From a checkpoint of a small transformer trained on Wikipedia: 12 layers.
Each number is 128 + 32 x the weight over its row's rms, rounded and kept within 0 to 255. Layers, rows and columns count from 0. The size above them is the row's rms in percent of the matrix's.

# layer 6 attention key, 512x512, rms 0.0504, rows 430-442, columns 384-511
size [ 99 100 104 100 104 110 100  99 102  98 103 101 102]
[[152 117 115 160 106  79 120 195 110 101 135 127  98  48 137 103 116 105 140  81 104 154 139  72 100 113  81 151 128  94  78 141 115 108 105 170 138 143 119 151 120 167 132 148 173  97 128 115  67 132 123 100 132 165 214 102 162 120 126 171  97 129 146 112 145 116 115 127 105 195 112 137  91 142 226 181 103 113 164 140  75 144 151 153 134 119 119 176 144  96 124 134 150 164  98 121 142 175 156 101  94 110 106 134 160 105 143 145 142  75 117 111 112 160 175 172 174 130  99 131 131 162  84 164 141 144  78 146]
 [156 134 168 118 124 111 127 157 149 109  81 195 130 111  97 123 173 111 151 110  99 178 105  97 131 138 140 138 102  82 121 130 130 144 144 126 173 153  68 103 107 121  91 125 169  78 161 137 158 139 128  97 118 145 123 126 123 131 148 126 135 143  87 112 156 133 146 124 122 162  81 137  63 148  64  94 203 143 123 112  87  88  97 204  56  76 130  93 106  94 156 137 131 112  87 114 133 118  49 131  63 150  90  75 147 105  93 143 115 150 146 161 163  77 155 128 108 148 103 164 193 117 136 102 139 115 108 145]
 [121 154  94  97 102 156 102 138 148 105 138 112 105  90  64  76  88  83 191 121 176 121 163 154 145 128 155 136 129  64 127 206  95 136 147 162 165 118  98  90 158  91 107 141 141 139 102 115  99  80 140  85 128 124 197 125 101  33 119 126  84 129 147 152 115 181 131 162 114  95 112 137 151 192 113 173 126  90  94 124  84  54 146 106  95 124 149 104 165  96 132 163  91  91 155 134 119 127 105 121 109 103  89 144 137 138  95 116 147 138  79 116  94 106  92 110 110  97  87 138 150 200 151  75 129 146 115  97]
 [134 122 132  96  99 145  90 112  65 141 118 152 169 127 101 154 146  63 132 144 147  89  72 181  82 121 105 197 139 118 114  94  98 132 150 106 168  68  99 108 114 134 142 102  89  66 148 176 148 140 187 128 144 133  87 176 143 165 153 151  85 114 172 127 146  43 126  78 138 157  82 123 130 116  84 142 115 122 124 121 125 147 136  81 119  67 138 114 137 155 137 137 127 118 145 114 114 121 120  74 114 126 110  85 153 160 163 146 164 198 112  77 129 136  99  85 137 143 146 127 115 111 171 140 132  85 112 164]
 [137 141 149  93  89 159  92 137 114  75 141 150 199 163 144 161 141 103 190  92 188 194 148  79 153 152  90 135 129 143  68  67 101 133 122 126  72 116 122 147 141 140 126 124 159 173 114 149 107 187 168 136 136 102  84 124 115 156 160 104  60 110 166 117 107 125 103  92  71 110 102 211 174 156  93 171 134 147 161 127 110 166 107  93 117 128 152 152 121  95  91 173  99 113 155 100  80 127 152 129  91 164 176 172 141 135 135 137 122 120  95 156 139 122 110  75  65 129  86  71 115 130 129  98 112  68 118 171]
 [163 147  54 158  96 166 112 121 204 111  74 199 124 161 118 124 145  86 108  81 119 117 134 149 123  88 151 156  99 148 136  94  95 113 112 210 100 108 104 102 124 141 116 133 192 154 143 120 128 123  78 187 175 143 142 132 108 124 106 103  98  51  98 112 222 132  98 118  77 146 124  79 119 145 111  89 125 176 120 108  83  95 185 131 146 126 120 147 124  82 130 133 131 128 104  89 105  95 146  84  67 122 128 176 163 101 176 133 197 119 160 193 113 162 127  86 185 117 134 110 115  97  91 118 120 157 112 159]
 [163 120 137  91 152 157  98 145  82 135  85 117 119  95 139 131 172 108 142 128  95 170 137 101 145  73 189 156 142 149 141 116 111 133 120 173 116 158 135 129 128 101 137 161 117  68  96 126 129 164  72 165 103  69 121 152 213 122 127 105 151 109  79 110 100 112 119  76 146 106 155 135  77 161 120 142 141 131 121 166 112 127 137 131  98 162 206 126 162 159 125 144  95 104 156 111 205 101 153  92  97 121 149 109 103 107 113 122  91 110 103 100 114 135  94 162 105 219 126  99  88 178  98  94 111 177 116 120]
 [171 146 122 115 112 178 174 150 132 111  78 131  68 121  62 139  97  76 141 109 144 113 106 128  48 151 134 134 179 122 134 113 123  77 155 134 130 140 148 161 120 104 141 182 167 168 154 136 118 136 102  71 133 135 145 118 119 175 119 136 136 146 202  95  84 169 148 151 140 187 126 146 177 176 121 111 162  76 128  93 109 145 119 125 157 168  99  54 131  57 159 133 112 146 109 128 164 134 153 104 111  98  55 160 104 118 137 115 108 141  59 118  84 130 111 143  38  83 109 140 135 135 128 152 159  73 110 114]
 [139 115 161  75 148 126 157 109  90 117 171 127 115 100 132 130 113 144 125 116  99 138 153  89 107  94  85 166 121 167 115 123 166 142 138 125 153 124 120 123 144 155 109  93 112 127 184  88 153 205 144 129 116 151 149 115 153 193 126 165  58 138  50 158 153 118 132 129  88 193 118  81 155 106  86 136 113 178 159 171 138 173 165 159 126 109 104 164 194 143 133 119 104  68 163  57  84 174 102  99 117 110  84  84 160 108 107 128  78 147 114 126  67  92 159 134  78 150 180 149 184 136  92 102 152  58 139 144]
 [146 168 143  67 190 114 137 146 159 104 139 101 125  91 145  90 114 121 156 139 118 122 171  97 158 141 123  68 109 125 116 141 128 156  60  72 142 153 132 182  40  76 176 157 186 135 147 115  83 176 167 142 150 149 134 138 203 103 175 113 115  83 194 141 142  83 208 149 139  75 120 159 123 152 129 128  73  94 145 157 121  95 130 116 181 103 163  83 105 153 132 118 182 164 105 126 205 153 131  50 123 127 188 114 158 130 161  50 100 118 207  66 147 153 147  97 197 187 126  80 140 153  80 128 155  93 119 111]
 [ 94 132  95 119 165 127 100 125 121 100 134  84 139 172  82 161 124 128 139 104 135  92 141 122 110  81 165 180 147 158 107 155 174 162 102 147  99 151 129 129  86 148  71 130 113 201 101  89  44  86  66 128 163  93  98 196 136 108 141 160 121 117 113 145 123 144 149 188 116  98 136 108 145 131 126 184 103 136 136 170 148 117 111 109 146 160 187 176 131 137 125  67  87 134 127 152 188 104 159 110 186 113 123 130 110 123  65 137  78  71 132 106 127 152  78  72  87 133 174 104 128  86 135 152 106 113 132 113]
 [127 116 137 132 147 230 155  94 116 108 114 144 108  69 138 176 117 150 136 125 127 190  77 125 161  82 134 112 158 170 112 106 115 151 145  69 133 156 134 149 156  75 147 110 126 128 122 164 107  77 178  97 147  94 133 130 178 203 162 109 148 132 130 116  52  72 159 130 155  67  81 126 139 118 196 161 174  98 131 108 133  96 120 103 142 122 181 110 170 132 163 112  75 153 161 108  68  81 101 117 163  46 142 193 191  62 136 144 114 161 109  99  61 112  84 143 130 150  92  65 148 122 212 152 139 113 128  99]
 [102 111 144 186 136 184 105 150 105 136 137 125 175 100 110 153 182 185 146 162  86 153 129 131  75  80 163 113  77  97 140 104 104 144 115 140 137 142 123 226 120  94 158  99 112  98 165 119 134  66 121 118 151 142 181 128 101  91  95 121  65 121 142 162 103 122 144 132 165 176 177 151 111 138 142 117 125 110 142  64 100 164 102 110 143  95 135  51 144 102  91 147 111 148 134 142 113 130 125 148 110 108 125  79 155  67 149 172 133 162 115 144 126 153 119  70 193 124  73  88 126 197 132 145 189 119  79 143]]
# layer 6 attention query, 512x512, rms 0.0493, rows 431-442, columns 384-511
size [102 101 103 106 104  95 105 100 101 109 101 103]
[[154 105 137 122 149 147 142 124 120 114 101 190 122 185 152 102 128  50 101 115  87 114 106 126 199 190 141  94  51 163 127 125 141 142 143 127 140 139 107 125 106 160 132 228 169  92  96 131 102 143 118 108  94 112 115 146 124  83  79 140 129  87  94 158 131 106  99 144  73 100 107  90 106 181 145 131 186  81 110 158 145 104 146 168 162 140 140 145 100 195 143 122 167 104 160 156 153 111 142  96 119 128 175 126 128 180 124  79 125  99 163 189  82  62 114 101 177  96 126 137 132 113 115 137 142 127 130  98]
 [109  92 115 130 133 135 127 132 171  95 103 129 126  88  67  85 163 184 131 110 158 114 147 124 179  87 190 148 106 176 171 138  70 150 109 139 130 163 100  89 144 143  86 114 204 109  90 150 109  82 143  75 197  92 165 119 120 146 130 100 128 159 109 102 112 171 144 108 118 157 166 152  93 140 119 166 130  85  86 128 130 106  89 118 163 163 114 101 179 126 173 111 147 163 150 122 124 116 157 134  93 197 155 132 132 160 127 126 112 126  60  99 132 126  97  98 161 152  95 189 146 186 127 145 115 149  73  95]
 [111 124 101 123 150  95 132 119 126  93 141 147 171 164 112 158 141 217 107 152  64 171 108 163  58  87 132 109 116 148 132  78  53 182 134  76  90 110 139 148 132 123 149  93 121  75 128 104 156 161 159 136 142 131 144 138 155 158  84 127 132 129  79 122 160 123 143 106 123 141 114 173 176 113  83  96 114 166 108  89 110  91 129  84 134 118  90 101 148  70 174  94 143  91 116 146  42 167 166 121 130 104 125 120 167 115 138 153 166 117  96 118 177 195  77  98  94 164 179 102 191 112 140 199 147 179 139  98]
 [131 150 121 108 169 172 116  87  79 108 102 113 150  69 117 129 103 133 139 144 150 118 112 166 132 128  62 131 100 142 121  81 101 123 101  94 148 108 102  73 197 167  90 170 177 140  74 111  89 165 132 155 107  93 125 126 162  93 147 108  56 149 146  83 122 179 104 129 143 113 156 155 152 100 123 198 110  84 169 131  64 145 102 150 149 137 146 157 148 174  73 143 135 142 100 124  80  99 126  80 126 112 155 105 127 169  98 130 109  81 111 160 155 117 103  79 107  94 105 138 158  97 130 158 120 107 106 100]
 [139 130 102 127 135 154 111 106 197 158  75 179 127 129 105 132 120 171 149 116 212 107 132 166 141 141  90 157 116 157 150  83  91 169 109  87 200 153  82 166 149 140 148 147 180 163 113 122 103 130 113  77 169 101 110 139 141 135 151 111 177 107 130 148 128 115 199 182 105 152  90  81  93 159 166  79 117 140 157 151 157 148 177 153  65 123 128 171 152  96 186 123 111  83 176  88 148 101 169 170  83  85 194  98 157 142 109 172 170 154 105  89 155 141 197 118 127 110  89 102 101 133 131 126 112 174 144 136]
 [107  88  98 121 198  60 110 134 157 101  99 141  89 164 192 105 112 187 140 125  88 159 154 128 104 183 139 177 171  75 107 161 156  95 107  97 112 119 171 106 202 170 117 107 162 117  84 116 153 147 112  88  94 136 153  82 129 133 148  82 103 155 131  96  95 166 152 111  99 162 168 126  63  94 106  67 156  98 174  95 184 106 152 125 151 114 129 158  75 140  81 118  99 111 107 135 105 120 131 186 166 161 174 142  82 121 129 115  97 169 168 100  69 163 116 128 118  99 142 132 160 165  99 120 161  87 143 155]
 [118  92 105 124 157 117  89 169  95 105  86 132  83 138  89 129  82 182 169 117  88  99 103 120 107 132 136 127 125 187 137 101 161 108  87 200 144 144 107 147 100 118  87 143 171 165 108 124 153 105 184 124 125 107 172 150  52  96 131 141 116 118 124 165  96 181 127 182 183  95 166 150 137 141 136 158 135 120 156  93 119 154 135 124 160 153 158  92 116 198 136 201 130 110 153 185 162 163 207 151 204 110 149 100 144 126 155 120 122 173  81 125 123 117 158  97 127 183  90 181  56 176  90 141 124 141 174  72]
 [141 126 137 161 150 149 126 140 131 163  99 107 124 121 173 126 107 123 124  72 146 170  99  80 136 163 115 161  95  91 105 108  93 116 136 135  95 159 142 131 122 158  98 149 137 133 104 130 145 103 130 142  83 110 119 160 164 158 116 213 100 181 121 133 162 122  83 110  94 136 145 100 123 154 119 107 147 130 147 198 161 127 151 109 117 126  89 116 157 149 116 123 178 118 131 148 143 137 168 122 182 118 135 169 141 149  75 149 135  92 109 159 158 121 165 164 158 109 190 105  78 140 139 130 126 124 201 120]
 [160 132 115  70 131 174 151 167 157 131 171 134 151 113 111 104 130 127  83  90 124 148 158  96  89 161  84  42 156 134 203  89 123 145 123  29 110 155 119 120 149 127 110 164  97 160 103 161  79 134 110  94  87 105 145 178 183 112 185  81 124 123 146 169 132 145 134 180 150 121 146 100 185 112 137 116 122 159 134 134 117 103 101 107 161 200 158 101 122 124 106 128 129 186 100  79 149 133 157 133 133 183 171 150 175 151 127 110 167 137 156 133 102 115 113 147 115 139 144 139 164  56 122 161 152  79 156 144]
 [121 101 147 114 118 116 132 127 143 108 109 135  97 116 144 139 129 116 181  94 158  54 108 142 135 114 108 125 149 113  54 169 113  95  75  90  78 111 122 140 161 214 134 137  92 116 123 184 189  33 104 102 100 178 141  93 163 106 110  93  97 150 105 102  91 213 136 121 137  80 168 123 131 116 162  85 138 121 120  74 165 133 124 112 141 108 152 161 110 166 144  95  87 133 186 169 115 128 144 152  96  91  94 158 100 125 114 109 194 110 158 137  63 159 142  95 121 129  95 144 140 145 127 135 116 116 115 111]
 [115 143 160 145 125 110 145 165  88 119 119  81 201 149 133  82 139 117 160 180 202 107 130 153 131 129 110 132 125 181 115 122  74 107 124 113 163 134 153 103  94  68 153 124 142 138 152 191 147 197 128  52 111 104 126  62 116  79 103  95  92 126 145 139 104  61 120 160 152 124 180 158  59  67 133 106 173 104 139 149 125 146  68 112 119  87 173 160 109 171  72 134  83 114 154 149 120 158 114 134 192 122 101  90 157 164  92 119 184 164  73  61  77 127 126 129 204 115  54 127 161 113 135 122 124 143 169 102]
 [145 163 132 163 155 162 120 137 145 133 136 132  71 105 119 160 160 130  96 116 113  89 134 140 140  92 137  80 152  97 129 120 144 126 124 147 108 158 160 120 131 175 114 161 153 192 141 128 135  79 144  82 200 126 132 133 138 110  69  71  91  89 117 100 110 128 157 133  75 182 126  82 141  79 148 141 104 145 132 163 150 102 120  66 147 112  80  54 144 112 174 112 118 196  91 117 154  79  76 130 104  97  62 143  81  97  99 164 153 118 127  54 111 168 125  49 148 177 108 164 109 108 153 151 166 126  98  91]]